Part of a small language model's weights.
Size: 7 heads of 64 (1 for keys and values), MLP 1216 SwiGLU.
Architecture: RMSNorm before each block, no biases in attention or MLP.
Each number is 50 + 15 x the weight over its row's rms, rounded and kept within 0 to 99. Layers, rows and columns count from 0. The size before them is the row's rms in percent of the matrix's.

# layer 10 attention query, 448x448, rms 0.0447, rows 32-38,95-102,159-166,223-230,287-294,351-358,415-422, columns 0-111
079:45 51 43 48 47 55 52 64 59 62 49 57 48 38 63 49 29 80 35 55 54 73 56 70 45 57 69 36 60 40 46 50 60 44 49 39 32 50 58 35 31 35 64 49 74 46 50 51 71 72 40 45 42 80 45 50 44 52 59 61 68 43 20 37 30 44 74 47 45 50 31 63 30 36 34 53 34 72 54 40 68 40 41 45 39 60 42 25 83 42 59 49 73 51 47 21 56 55 44 31 41 26 54 40 29 37 56 65 48 63 71 40
087:48 42 83 37 39 85 66 74 37 50 25 39 55 34 44 66 65 39 31 55 34 24 62 09 37 32 53 57 49 74 68 87 43 49 22 41 61 48 54 21 79 37 55 53 43 28 49 41 33 56 55 33 55 21 54 52 52 45 58 83 39 49 69 52 59 49 26 63 61 27 75 69 57 57 59 67 62 44 46 53 74 66 33 53 47 40 46 56 31 55 38 83 44 45 62 62 50 50 40 44 75 43 59 57 47 61 38 54 78 48 58 34
090:51 62 40 75 51 41 30 58 63 41 61 45 37 63 74 37 45 44 51 57 60 52 40 73 19 72 51 50 65 26 39 31 38 45 56 44 41 49 52 35 41 55 37 18 48 58 68 35 54 78 60 55 46 83 49 54 47 34 43 48 53 49 32 45 53 45 57 29 39 55 25 37 51 55 31 38 45 43 59 50 61 15 66 40 31 56 37 34 66 73 46 20 46 21 39 39 50 66 49 39 36 45 56 60 78 61 49 61 55 78 48 39
081:46 64 39 81 38 30 37 60 34 56 26 31 51 57 53 40 69 53 35 17 49 69 37 60 54 79 48 76 40 36 54 42 43 49 51 37 52 55 32 40 29 38 40 36 46 48 56 26 42 39 42 37 32 57 66 47 48 32 52 47 62 61 26 64 58 83 44 42 36 78 46 65 36 58 39 56 59 52 72 21 61 54 70 40 29 29 50 60 46 52 64 37 67 29 62 56 61 66 29 37 45 53 36 40 69 30 57 53 34 52 34 58
095:62 41 22 42 62 42 34 73 39 66 26 61 53 65 68 50 37 52 47 56 50 62 48 80 64 51 64 42 57 36 64 27 60 41 37 64 43 54 59 38 38 43 62 48 63 66 72 69 51 84 50 50 45 63 73 34 42 56 64 44 44 53 24 54 41 55 70 39 33 40 30 22 31 42 27 53 42 35 47 50 53 13 51 66 58 44 40 19 73 54 58 33 47 64 58 29 58 46 54 58 41 37 22 60 64 60 56 48 61 44 55 45
094:34 47 38 40 41 40 64 65 26 24 62 13 53 50 34 47 49 64 51 46 29 22 44 20 33 47 31 51 56 71 44 74 78 47 49 39 54 39 62 55 54 57 45 55 47 42 39 51 75 45 58 73 44 42 51 60 57 59 58 64 50 69 57 65 61 65 17 72 40 61 65 93 60 75 64 51 30 47 60 48 35 74 37 54 49 26 48 83 33 69 64 64 55 56 63 48 46 56 62 61 59 34 61 44 30 34 43 42 47 30 37 62
093:45 65 58 64 45 14 58 80 55 24 60 25 46 47 60 36 50 57 44 28 44 49 21 67 34 73 42 50 68 31 31 28 58 48 34 30 47 63 40 55 50 58 29 20 82 43 61 40 68 62 45 64 57 32 64 46 41 63 37 75 59 66 61 63 51 68 64 55 26 51 65 58 39 54 46 54 41 35 37 69 56 43 46 66 19 45 51 56 61 58 37 50 55 19 22 89 77 61 62 25 35 68 62 61 72 18 46 54 19 51 43 58
120:35 31 45 29 41 24 44 03 40 25 77 34 30 41 61 42 49 32 77 25 50 74 40 75 35 72 48 55 43 44 64 50 47 38 50 48 50 54 63 54 37 24 44 30 53 22 46 68 52 42 64 34 60 19 44 31 85 45 57 69 70 56 64 39 37 37 45 56 30 56 54 53 28 89 45 44 53 47 51 34 28 22 38 31 58 39 46 52 35 51 56 22 60 77 50 32 58 56 50 24 69 52 36 24 63 58 48 47 24 80 49 28
057:81 29 43 46 41 64 56 70 61 69 39 51 29 46 57 42 41 55 22 38 79 30 37 77 51 41 38 52 42 46 60 30 57 35 57 38 22 49 52 54 48 76 60 21 79 44 65 38 20 71 41 47 39 47 64 46 50 16 69 48 27 51 41 33 72 21 69 38 74 63 43 66 36 57 49 50 59 47 55 32 57 17 60 47 66 33 33 32 50 22 39 32 26 65 55 46 74 41 37 63 69 44 58 59 61 51 57 73 47 39 38 53
068:43 39 68 55 52 78 35 46 66 70 46 38 50 63 52 52 74 45 53 51 65 18 85 28 56 19 60 56 34 58 44 65 51 58 58 53 47 40 38 42 49 41 96 45 66 68 57 69 63 42 37 44 87 41 54 43 50 54 48 65 58 57 61 43 67 37 49 58 70 23 52 54 60 83 68 42 65 68 56 33 66 56 40 56 37 47 55 47 53 63 27 58 35 38 40 63 53 46 68 55 43 37 79 70 74 68 45 45 81 54 06 63
070:68 72 46 47 48 18 40 69 56 47 52 58 46 50 38 57 48 34 54 48 59 60 29 65 49 54 70 42 69 48 58 52 38 42 53 60 54 60 52 29 46 55 33 28 55 45 48 50 41 56 55 56 14 71 52 31 39 26 26 39 66 45 43 41 33 45 57 12 38 65 47 41 45 66 32 61 52 33 42 56 43 75 59 45 35 60 30 69 54 27 60 22 56 52 53 58 58 60 45 72 31 54 55 43 32 60 46 69 46 59 99 14
064:51 65 38 63 47 45 56 57 36 69 28 52 46 45 63 49 73 49 59 37 53 85 47 67 47 44 62 24 59 55 42 49 56 52 52 37 55 69 50 53 36 32 32 68 31 53 70 54 42 40 40 35 76 39 32 48 67 56 28 38 72 40 51 22 61 67 66 42 27 76 45 52 34 55 52 58 57 46 40 45 56 51 44 31 30 57 56 60 48 53 75 56 62 65 78 35 49 44 52 79 67 41 46 35 81 49 52 40 04 60 57 50
074:57 92 54 34 72 46 53 40 38 36 33 64 43 51 51 25 43 36 65 61 10 62 37 76 56 79 64 58 24 35 58 35 55 50 62 60 56 65 55 29 51 42 37 65 39 50 75 62 39 45 37 49 27 56 73 59 48 47 52 55 62 40 43 59 62 59 40 41 33 74 41 51 46 56 31 65 51 46 23 40 34 60 64 42 45 60 26 64 66 65 25 38 45 50 68 40 56 63 41 57 63 28 26 42 45 38 54 56 33 47 61 25
069:28 31 46 35 57 67 44 64 46 56 54 31 51 30 70 68 26 63 45 45 64 38 65 11 35 50 20 37 45 51 47 61 46 55 63 56 38 40 39 82 18 50 75 58 42 60 41 49 60 60 31 68 57 49 48 31 77 66 59 52 60 63 64 41 64 49 68 61 54 35 44 35 71 50 94 41 51 59 52 40 36 33 42 40 51 46 56 43 36 30 46 29 52 74 43 68 49 30 57 33 40 46 43 75 34 25 51 51 52 25 19 64
063:64 35 44 41 51 44 87 56 69 42 62 59 77 38 39 40 52 41 30 61 58 48 53 47 45 63 47 29 66 78 41 27 27 47 43 45 45 41 47 45 26 44 52 49 47 46 93 50 33 61 37 44 61 50 55 69 62 33 41 41 31 54 37 47 41 37 43 35 44 45 65 63 79 42 55 63 35 45 39 44 50 27 48 68 37 61 54 61 46 46 51 43 40 50 36 56 63 58 28 81 48 59 56 45 64 52 41 45 19 44 44 30
095:28 51 53 55 64 50 66 48 16 69 56 20 60 67 48 56 69 67 25 78 20 61 45 40 57 65 59 16 77 54 88 47 45 10 34 37 47 67 35 52 16 30 40 57 58 32 58 68 64 77 83 51 53 51 29 31 55 62 35 38 80 29 51 47 37 61 23 58 39 34 71 54 37 54 58 37 66 54 53 44 17 21 46 60 50 54 42 48 66 50 42 63 43 50 65 58 23 53 65 63 33 37 45 27 73 33 78 44 57 50 42 77
096:52 53 51 54 65 41 46 52 26 82 48 46 60 59 34 29 60 59 72 55 46 83 61 37 31 64 76 45 28 56 55 69 55 44 43 47 63 74 57 32 35 38 40 49 62 46 36 41 32 48 36 38 41 83 25 25 52 33 75 36 79 21 45 45 30 49 07 25 44 31 58 71 56 42 62 50 62 61 48 55 39 41 25 39 57 46 30 70 60 61 46 33 51 49 66 58 67 41 34 59 21 29 45 55 45 51 68 49 46 29 62 46
103:40 54 56 31 27 35 48 47 61 33 40 51 40 56 57 32 35 67 48 48 21 28 35 64 58 47 29 49 40 42 61 26 31 59 74 60 51 47 32 49 35 28 67 50 48 53 35 76 52 27 27 49 58 56 51 57 50 39 26 41 05 54 37 47 57 38 53 43 67 56 68 33 43 64 58 68 42 43 42 53 51 59 71 69 29 58 72 47 33 51 31 48 57 37 52 56 51 56 60 37 53 47 56 52 62 48 47 62 18 51 57 78
098:56 55 28 70 79 17 16 64 74 66 59 42 71 48 35 43 66 68 31 36 43 48 35 58 51 70 48 62 51 41 58 35 54 30 31 45 61 56 72 55 61 51 73 42 48 37 74 35 32 57 64 40 72 32 55 63 30 60 77 52 61 42 65 82 36 57 84 47 70 79 28 43 43 47 51 13 52 51 52 50 45 36 45 34 65 47 39 21 71 55 96 54 17 41 50 50 45 43 59 44 56 66 61 41 54 16 39 27 61 47 52 38
093:20 26 75 62 52 55 60 22 26 62 48 43 19 59 39 67 62 49 59 35 73 38 68 60 62 51 29 59 54 63 65 51 42 37 34 21 59 88 68 20 40 58 39 63 54 53 45 59 50 47 53 44 42 22 32 23 55 49 48 44 45 41 48 73 52 63 15 41 47 66 37 45 70 63 30 55 35 62 77 46 53 54 19 47 43 41 63 67 61 40 72 50 58 41 55 41 69 55 51 52 70 66 49 47 59 54 57 57 67 24 55 45
098:34 43 60 70 38 39 39 49 41 40 36 66 61 48 41 44 37 45 69 54 49 64 42 50 88 70 52 82 41 48 45 77 62 30 64 68 59 67 75 57 20 70 43 53 40 39 64 30 18 47 69 44 41 57 59 45 35 51 63 56 50 48 64 53 54 51 24 30 44 63 26 47 45 65 34 48 46 20 84 54 57 40 68 28 60 31 43 32 46 48 67 41 52 57 43 33 30 37 52 50 78 55 50 59 53 27 60 35 72 59 52 54
105:50 28 31 57 54 60 52 07 21 56 51 55 37 30 38 84 53 65 79 34 42 50 63 32 49 61 78 67 51 72 35 64 67 62 57 56 50 39 67 51 55 54 49 52 44 70 54 33 70 38 35 52 47 81 32 48 62 44 89 51 58 36 53 35 70 34 57 24 51 68 46 69 29 40 48 46 69 62 62 57 36 55 54 30 75 43 41 10 53 70 57 44 35 44 57 26 41 48 48 61 70 56 63 31 48 44 78 49 46 50 45 72
084:58 64 39 30 39 22 79 47 82 58 50 57 49 51 38 15 53 55 17 55 52 41 54 68 50 74 72 63 52 34 30 46 47 26 15 46 62 49 35 48 83 45 73 54 34 34 66 47 40 49 37 37 61 45 56 56 47 60 49 54 89 61 40 48 53 57 67 35 62 76 29 55 20 27 67 64 56 51 34 55 42 33 63 60 30 49 53 60 38 50 33 65 22 47 51 68 51 58 70 56 57 39 46 66 54 23 52 49 29 43 61 52
119:35 52 43 49 41 81 46 60 24 44 68 29 52 52 33 47 37 51 29 63 43 49 43 54 48 54 40 51 50 58 67 45 41 42 37 37 45 83 43 43 59 24 42 56 58 30 57 62 44 42 81 39 51 67 33 33 99 57 32 39 47 52 65 53 31 54 26 63 57 51 49 68 38 51 26 77 62 44 48 52 44 42 86 31 59 36 58 80 52 35 46 39 48 54 65 70 26 44 45 42 54 27 21 30 73 43 51 52 49 52 46 59
078:49 50 55 39 41 35 62 41 27 60 50 65 54 41 51 56 46 64 62 69 24 49 45 22 46 41 29 35 47 44 40 45 73 62 71 65 42 59 41 58 48 12 50 66 65 55 33 48 50 57 52 56 54 30 40 49 65 53 41 54 24 56 41 44 61 70 35 66 60 55 38 60 45 56 59 53 42 35 65 22 60 52 30 48 63 65 09 44 37 30 34 48 51 13 52 34 77 48 45 56 33 39 73 79 71 70 64 61 48 46 32 46
074:42 56 47 42 48 42 58 59 41 54 57 33 76 74 24 49 53 73 46 56 34 60 32 30 52 54 22 40 48 41 53 74 53 62 51 37 60 54 52 50 60 45 42 54 61 38 64 39 53 35 55 49 67 68 47 50 46 55 74 71 28 61 53 25 48 62 40 61 65 66 54 67 52 49 12 45 13 24 58 30 40 42 53 34 50 78 49 56 39 45 46 46 24 28 37 33 73 27 23 61 45 39 75 86 97 29 52 29 49 41 27 50
082:36 51 49 43 48 50 67 49 63 68 49 64 46 37 50 58 28 34 26 37 99 46 51 62 57 51 37 61 52 51 43 51 16 40 48 33 43 59 62 55 59 59 27 32 54 64 41 23 43 80 54 51 53 40 70 66 56 70 53 63 29 39 46 60 46 48 86 41 68 17 44 38 62 54 50 56 50 46 42 77 61 47 43 88 57 61 44 30 45 76 80 67 56 72 51 49 28 40 62 29 49 60 18 56 28 68 23 69 59 60 83 55
078:40 49 49 56 53 72 60 57 39 49 39 50 58 52 42 55 42 40 64 29 67 57 35 70 59 43 59 47 63 51 60 63 44 45 28 49 39 55 54 61 40 63 51 46 47 50 49 54 50 59 65 26 43 33 50 27 18 53 38 74 44 38 49 81 19 51 34 14 42 47 37 66 13 44 32 38 50 69 57 73 38 48 45 67 48 54 57 31 48 43 66 53 31 45 67 56 41 49 52 32 34 53 34 44 44 56 55 31 18 65 61 26
077:33 23 55 40 44 57 55 64 51 41 58 61 34 27 47 34 64 52 67 46 70 63 20 51 36 69 44 52 56 53 66 51 38 47 44 42 33 14 57 56 49 52 46 58 30 49 36 35 42 64 70 41 67 27 70 67 46 47 31 48 76 48 28 52 40 69 40 49 40 68 57 51 20 48 58 25 36 76 51 44 43 21 63 69 54 35 44 39 52 64 63 66 48 69 59 14 47 46 61 64 65 43 31 65 47 37 51 48 45 60 67 48
076:29 53 45 58 62 45 35 40 22 63 48 64 65 61 44 48 30 44 33 66 40 26 56 55 59 53 29 34 38 47 38 51 59 83 49 54 53 64 24 65 43 34 42 46 45 45 34 75 46 46 45 33 24 41 32 51 55 81 74 30 41 55 50 48 66 19 43 91 27 53 43 46 64 51 43 54 36 48 77 43 26 35 60 38 61 40 58 69 46 30 15 46 28 55 44 45 40 44 49 62 52 39 67 71 67 48 53 42 60 42 05 43
078:72 31 64 43 36 26 52 43 44 45 30 50 55 44 65 60 70 10 56 46 68 65 74 67 43 75 29 64 49 54 49 26 42 46 62 54 33 38 45 40 32 20 40 62 58 66 30 55 56 36 34 36 42 59 66 29 34 93 39 20 68 57 69 57 52 44 29 62 42 25 63 50 58 63 42 54 56 46 50 43 61 72 63 37 56 69 62 36 50 44 48 79 56 51 69 46 71 62 50 60 45 52 56 46 57 49 39 53 56 35 36 52
123:33 41 33 54 41 75 70 61 43 29 66 65 64 75 31 49 47 49 40 48 44 59 66 44 31 22 54 51 22 79 72 57 52 45 08 32 34 84 55 76 44 52 70 82 59 53 77 64 62 37 54 45 57 71 51 39 66 39 37 23 53 48 63 49 44 57 32 65 26 50 50 78 51 28 40 69 51 44 43 37 41 56 64 48 65 28 42 73 80 13 45 69 33 49 59 74 47 45 34 42 49 61 55 30 53 62 62 63 51 66 40 63
083:51 82 54 59 60 79 66 46 23 58 23 42 40 74 46 60 41 11 37 34 54 61 67 32 59 21 78 39 71 54 41 55 40 51 56 45 16 28 41 29 30 39 37 67 51 44 59 61 71 44 52 29 48 54 63 34 36 63 62 37 60 25 38 21 62 38 60 50 52 80 65 43 42 55 52 54 53 28 21 58 26 49 23 48 31 52 50 60 62 43 36 47 33 67 58 38 43 53 49 68 59 58 40 80 49 70 61 50 40 93 15 31
095:38 37 40 44 55 49 42 45 48 49 24 62 43 66 73 77 57 60 39 66 58 54 42 72 53 56 51 40 69 72 53 54 31 79 17 39 57 29 75 25 19 47 71 72 37 60 54 81 57 37 52 45 51 78 31 18 54 38 63 45 49 45 42 18 62 44 51 74 27 48 50 38 86 52 64 34 59 57 44 21 15 24 50 40 30 44 40 38 50 53 51 38 37 47 60 54 38 67 45 35 62 48 33 53 82 40 77 62 31 54 54 60
096:52 32 53 49 43 39 56 46 71 47 60 33 53 49 54 46 45 36 48 73 34 51 47 51 57 53 48 56 44 40 46 50 67 56 50 40 57 72 41 36 50 33 32 65 76 53 59 33 30 76 51 66 55 29 59 59 51 40 46 51 59 51 61 66 61 66 57 34 36 55 71 62 37 24 75 59 45 31 29 47 48 59 28 73 61 70 44 54 30 31 67 69 47 49 38 65 49 35 39 44 48 58 50 68 59 35 24 45 61 36 64 42
091:29 40 34 32 07 61 49 45 48 32 73 46 69 53 41 68 65 30 42 41 32 45 70 41 68 69 39 85 38 22 43 68 62 46 30 71 44 51 46 63 45 20 08 66 79 31 46 41 84 66 67 34 31 19 54 60 58 41 43 58 45 57 44 57 61 78 43 53 53 87 91 27 27 87 29 33 63 74 71 55 51 56 32 51 59 39 21 50 43 71 58 73 48 48 30 56 56 51 75 63 38 47 54 51 41 76 58 37 55 44 67 57
099:50 55 30 70 62 65 46 68 28 75 33 40 92 57 27 48 65 48 42 59 34 48 37 70 25 46 60 29 42 26 86 31 60 43 59 29 62 41 41 38 44 63 50 62 40 40 55 44 58 53 31 66 58 45 73 24 35 70 56 48 43 25 33 41 28 44 76 46 59 38 54 57 65 41 48 65 43 56 58 44 39 45 61 63 61 53 46 57 59 43 43 59 47 46 49 42 41 43 24 61 32 39 30 36 31 18 57 48 31 33 34 35
093:56 38 56 39 65 40 40 59 26 36 21 70 46 55 56 36 39 38 52 26 44 46 75 51 45 48 57 21 86 67 58 58 68 70 58 71 18 69 66 74 26 73 69 73 52 57 43 49 69 61 30 36 31 67 33 55 55 40 59 27 38 53 58 48 60 41 35 61 69 17 21 38 39 68 52 24 36 52 67 55 54 47 24 55 70 35 37 35 30 56 30 42 53 43 57 49 44 64 47 59 75 47 54 30 55 47 76 51 39 70 64 60
100:53 46 40 49 24 32 63 43 64 15 79 45 25 05 50 49 64 67 60 29 41 52 43 20 88 65 40 59 60 45 59 66 38 39 48 45 35 50 27 76 40 35 36 32 49 71 24 54 44 76 83 40 63 41 62 67 30 52 21 59 60 52 56 44 61 77 62 39 45 46 64 34 25 76 29 53 49 41 38 60 74 49 35 54 30 66 46 53 45 47 47 26 67 68 61 59 77 60 52 35 78 63 41 64 36 47 51 45 49 58 66 63
146:45 39 42 39 28 73 32 38 45 43 75 45 65 75 21 39 54 44 29 48 46 60 32 51 38 31 53 43 51 68 74 57 45 29 10 53 48 92 57 78 23 44 57 63 43 31 62 79 51 59 75 36 49 62 33 43 82 47 47 42 63 54 69 39 34 49 29 60 28 60 65 58 41 56 40 55 56 59 71 51 35 37 58 21 72 22 53 59 55 14 48 50 22 82 56 66 26 53 49 50 44 49 33 32 69 51 48 56 54 63 35 71
072:40 48 26 41 52 40 49 27 60 74 47 48 71 53 43 65 54 75 49 65 44 83 57 52 63 69 66 45 34 12 69 39 60 56 51 44 60 59 61 45 32 46 49 54 64 51 39 22 53 45 39 37 36 77 51 34 42 54 61 68 33 29 59 42 44 65 24 26 09 79 52 56 23 57 42 38 67 66 49 62 31 53 67 23 56 42 54 55 71 37 82 49 51 55 62 50 69 31 45 62 53 45 42 63 46 47 67 59 55 36 45 56
088:47 44 66 58 75 40 59 42 56 57 52 49 49 84 42 25 45 74 47 41 48 28 51 43 22 38 60 25 45 68 44 61 37 53 56 50 57 49 51 70 37 56 17 52 48 68 78 63 38 34 45 57 38 57 20 63 21 46 42 34 61 58 51 75 33 53 35 36 66 21 49 31 92 56 50 70 18 59 38 44 62 58 38 33 52 50 59 37 36 51 38 33 69 39 63 86 46 51 33 87 61 19 66 84 59 54 65 51 32 51 69 53
097:50 41 34 39 37 30 46 41 39 35 59 35 83 63 45 71 70 53 66 31 65 56 21 66 37 48 44 69 59 23 55 47 66 40 43 35 38 17 63 26 69 44 70 60 58 42 57 23 34 53 61 37 66 38 57 42 51 55 72 50 54 41 47 45 81 44 59 40 19 85 51 58 56 32 46 35 74 33 39 37 46 41 59 78 39 40 59 40 84 56 70 73 26 55 56 55 60 48 72 08 67 92 27 34 32 42 21 44 71 54 54 49
084:40 36 44 57 43 61 31 22 40 50 62 40 51 62 69 71 43 46 69 27 83 58 39 72 39 56 25 64 35 50 54 33 48 49 53 27 54 64 66 37 50 38 28 52 55 64 43 62 23 60 61 44 39 19 39 52 63 42 52 76 52 43 47 45 62 57 57 43 26 41 37 51 57 44 54 50 62 62 61 40 55 42 41 54 48 54 77 44 41 47 99 52 37 42 44 51 65 70 69 20 52 56 45 33 32 36 43 51 61 69 64 49
091:55 56 29 42 61 38 30 37 44 63 32 58 63 35 44 57 63 53 72 69 39 74 34 60 44 74 30 47 67 22 76 63 66 43 29 38 47 54 58 68 45 41 50 76 49 51 60 21 50 55 47 31 53 61 78 34 63 65 67 68 62 35 45 58 63 62 32 44 33 62 59 75 27 38 32 26 69 57 46 41 39 55 61 51 55 60 49 53 73 88 83 51 34 49 57 18 38 50 44 25 79 64 27 24 48 40 60 38 71 55 37 41
086:29 30 44 40 99 64 47 52 60 57 34 52 53 54 41 44 41 40 57 62 27 41 54 34 42 43 56 60 54 57 63 70 57 67 71 59 57 61 50 60 37 36 43 49 53 54 49 51 69 54 49 50 53 73 36 62 67 45 50 16 52 41 72 53 53 22 54 49 59 68 46 37 38 62 55 47 42 23 59 39 18 51 48 44 69 35 55 58 28 35 63 29 30 79 44 49 35 38 70 66 57 38 52 42 37 29 61 52 54 49 23 53
076:63 50 39 32 26 48 74 35 35 38 57 44 50 40 50 56 78 69 54 28 57 40 61 64 33 49 62 80 53 39 53 21 39 28 38 45 27 41 88 63 70 63 48 53 61 52 32 40 57 53 36 05 65 15 63 79 58 32 38 37 39 28 34 54 45 35 49 46 63 65 32 43 60 60 34 63 53 28 45 61 35 60 58 69 59 36 42 48 47 42 61 70 34 40 40 43 75 55 46 54 45 71 33 35 48 33 42 64 51 59 65 35
102:36 39 43 62 37 55 66 46 32 51 49 27 44 86 54 61 27 49 46 51 30 78 60 66 38 75 43 42 52 69 61 70 44 27 46 69 46 69 57 31 41 70 29 19 68 25 63 85 59 54 69 53 41 45 50 29 86 83 51 46 52 41 66 54 56 52 55 73 33 70 45 69 48 59 38 57 77 41 58 44 52 47 40 37 68 47 33 72 63 16 45 55 41 56 61 44 56 45 57 41 59 39 56 39 66 41 55 27 68 64 09 49
061:59 65 61 32 65 55 67 63 39 50 31 09 57 31 49 54 64 67 64 49 35 44 67 53 61 57 36 34 77 62 44 43 22 51 59 83 42 36 50 39 60 66 42 58 50 03 44 47 44 57 51 41 32 68 44 67 51 35 11 47 61 45 59 43 26 32 43 49 48 54 50 55 52 43 58 49 49 61 59 34 51 29 55 68 39 59 24 33 66 40 34 55 47 50 53 63 43 61 36 54 55 51 58 29 50 24 44 51 19 52 46 24
072:30 51 47 82 46 80 35 50 55 41 37 46 60 71 71 70 50 47 64 54 60 79 64 41 53 55 83 27 38 38 51 52 39 51 31 41 54 56 57 52 57 44 35 61 50 67 59 49 44 16 81 24 49 47 56 46 26 53 46 53 63 18 46 44 59 62 39 73 43 38 61 44 33 77 59 46 73 16 60 31 71 34 46 24 68 21 64 38 38 64 61 46 64 52 60 74 47 39 61 64 56 43 55 73 55 60 46 65 54 51 84 53
077:51 37 60 55 41 46 51 59 46 63 74 49 45 64 31 40 52 62 26 76 61 42 33 81 33 50 42 42 32 49 26 32 53 40 47 43 28 37 54 19 32 71 39 40 65 34 79 56 54 78 28 40 38 58 34 32 39 51 52 36 25 61 31 56 56 57 74 59 57 31 51 21 62 44 39 68 54 39 42 63 34 64 41 69 38 74 27 76 68 52 30 28 30 28 64 13 51 51 35 50 19 42 57 34 58 73 48 48 49 41 35 24
082:39 47 58 56 99 46 47 52 46 45 45 42 40 35 46 65 46 46 54 55 61 61 43 55 73 61 43 78 51 41 06 47 78 66 72 62 60 67 59 57 48 43 45 58 56 74 60 65 57 28 45 39 52 53 40 49 71 43 70 59 26 69 55 34 55 67 34 40 35 58 49 33 59 27 31 54 48 78 47 52 39 59 39 19 63 51 61 48 58 22 66 25 35 32 34 31 31 37 72 47 39 48 29 49 72 55 44 29 41 78 55 35
089:37 29 62 44 52 40 62 53 62 35 71 42 61 49 46 14 50 49 43 55 61 77 44 75 50 91 32 66 22 69 45 42 65 54 59 64 53 67 44 54 41 68 30 50 50 59 51 76 55 66 29 16 25 68 49 56 68 45 44 52 22 77 35 69 53 52 29 54 44 55 23 45 57 38 46 77 29 87 41 51 33 41 46 49 63 28 47 68 48 33 49 36 56 53 36 31 28 50 68 55 38 54 40 31 64 44 43 37 17 49 46 46
081:49 47 48 26 50 38 43 29 44 30 70 25 59 53 33 66 33 47 53 45 62 31 57 03 40 32 40 32 57 51 77 48 64 57 68 59 30 30 57 57 58 37 39 78 41 69 34 85 73 23 43 69 39 77 52 42 70 68 55 77 33 48 82 89 60 54 29 53 37 69 55 72 48 90 62 51 48 43 62 41 31 52 55 46 57 51 43 67 89 51 22 25 59 38 26 34 43 61 64 76 65 79 38 46 19 39 44 56 46 47 62 47
068:63 45 47 40 48 36 67 38 51 49 36 46 57 53 42 48 51 32 51 48 16 54 35 47 30 53 36 64 67 36 30 15 42 17 37 60 49 91 46 51 33 12 35 16 78 43 54 41 49 54 62 41 65 51 41 47 42 22 43 75 49 49 32 28 58 78 54 39 44 56 44 49 71 71 67 71 37 47 63 35 75 34 75 57 30 66 53 56 43 71 35 52 30 58 58 42 65 60 57 22 35 32 56 57 63 57 51 67 27 35 38 53
# layer 10 attention key, 64x448, rms 0.0364, rows 31-38, columns 0-111
131:63 65 66 26 41 41 49 35 56 43 99 64 58 58 21 52 23 45 50 46 34 49 43 25 19 35 64 43 58 55 71 41 52 47 00 46 52 57 71 61 34 28 35 83 55 50 58 76 42 45 74 29 42 93 23 41 74 26 17 63 27 31 68 33 67 45 41 52 39 56 60 65 57 42 69 47 41 53 37 47 30 68 66 56 62 28 81 81 51 48 60 78 37 70 53 58 30 54 49 57 44 07 33 47 65 44 31 56 48 45 30 62
054:55 38 51 73 17 57 51 43 64 27 57 42 40 58 71 47 83 71 58 27 27 26 58 61 49 45 25 59 62 51 47 53 74 50 55 52 26 34 36 61 65 56 63 65 46 54 54 61 52 56 58 51 50 20 57 63 32 81 58 36 21 46 55 57 47 35 49 50 55 43 47 42 91 43 49 54 35 56 37 47 48 46 30 52 54 63 34 41 42 24 50 64 53 22 35 40 52 68 38 71 46 73 43 50 69 22 66 58 27 57 26 61
057:26 32 62 31 61 89 69 66 21 60 41 69 38 43 59 85 65 34 61 34 65 72 69 29 74 36 28 65 52 86 52 29 71 40 68 74 44 47 56 66 43 49 54 40 44 39 38 65 30 58 54 53 57 50 63 41 32 99 60 67 59 48 60 29 61 31 23 57 49 55 48 62 62 47 31 33 60 48 67 53 52 41 42 13 32 43 48 27 49 34 51 32 50 47 61 44 55 44 59 45 23 77 29 63 58 58 65 37 56 65 41 27
062:73 45 45 46 39 38 27 24 64 50 44 28 66 30 29 31 39 49 53 57 68 39 58 57 43 63 75 49 46 38 54 71 42 36 39 43 58 64 68 61 49 55 46 50 57 55 51 58 63 32 28 33 43 70 45 59 70 11 67 24 74 53 43 43 42 98 54 51 41 31 39 63 28 41 55 71 62 39 60 36 55 66 73 53 63 35 32 82 67 59 56 69 83 64 49 46 47 48 51 60 76 47 64 32 31 76 66 65 46 29 37 63
061:54 61 62 60 46 51 13 83 77 53 41 64 45 29 46 28 51 44 40 70 27 61 63 47 60 60 54 40 48 37 59 42 65 44 59 90 53 44 59 48 54 71 40 26 45 43 59 42 77 34 35 51 44 90 42 56 47 27 53 29 27 49 60 18 43 14 39 69 60 66 11 57 59 43 51 67 48 50 51 47 58 24 55 54 54 66 26 52 67 56 23 46 47 57 59 26 48 63 12 46 49 81 44 08 61 42 50 61 35 44 46 50
061:58 55 58 50 28 50 59 43 44 60 55 66 70 64 37 12 37 38 32 17 65 40 48 35 38 61 81 60 40 32 54 63 51 50 24 43 39 51 38 46 57 77 41 42 46 55 50 28 92 27 56 39 69 58 39 59 57 27 54 43 91 61 48 48 39 81 79 39 49 84 29 65 36 44 58 64 49 42 58 56 51 58 45 67 44 43 57 67 72 54 59 71 57 50 52 64 62 34 67 53 59 46 71 40 54 30 31 89 38 61 36 74
065:56 51 48 37 37 71 65 44 72 36 44 67 50 45 16 70 59 33 42 46 62 37 63 27 35 60 66 60 24 51 20 52 33 17 37 29 41 46 49 61 52 71 34 47 62 31 29 31 26 61 48 36 45 37 30 40 14 82 57 67 75 62 61 59 42 74 49 58 58 64 50 71 46 36 46 30 57 27 46 42 57 39 70 47 44 22 73 46 61 42 50 85 64 32 41 60 34 57 45 44 41 55 69 59 49 54 35 51 73 55 66 49
057:38 27 45 56 76 49 59 60 32 35 37 15 61 25 61 75 43 46 84 58 59 38 75 35 80 49 26 51 83 68 51 46 40 67 66 62 54 33 28 79 40 22 67 30 71 56 46 58 48 61 72 63 75 29 46 55 55 68 49 51 66 32 89 72 63 37 43 40 65 53 81 78 65 65 14 31 48 49 41 50 51 29 47 43 55 66 53 43 41 47 27 44 65 42 35 57 50 45 71 33 30 66 38 85 61 50 43 36 51 62 41 64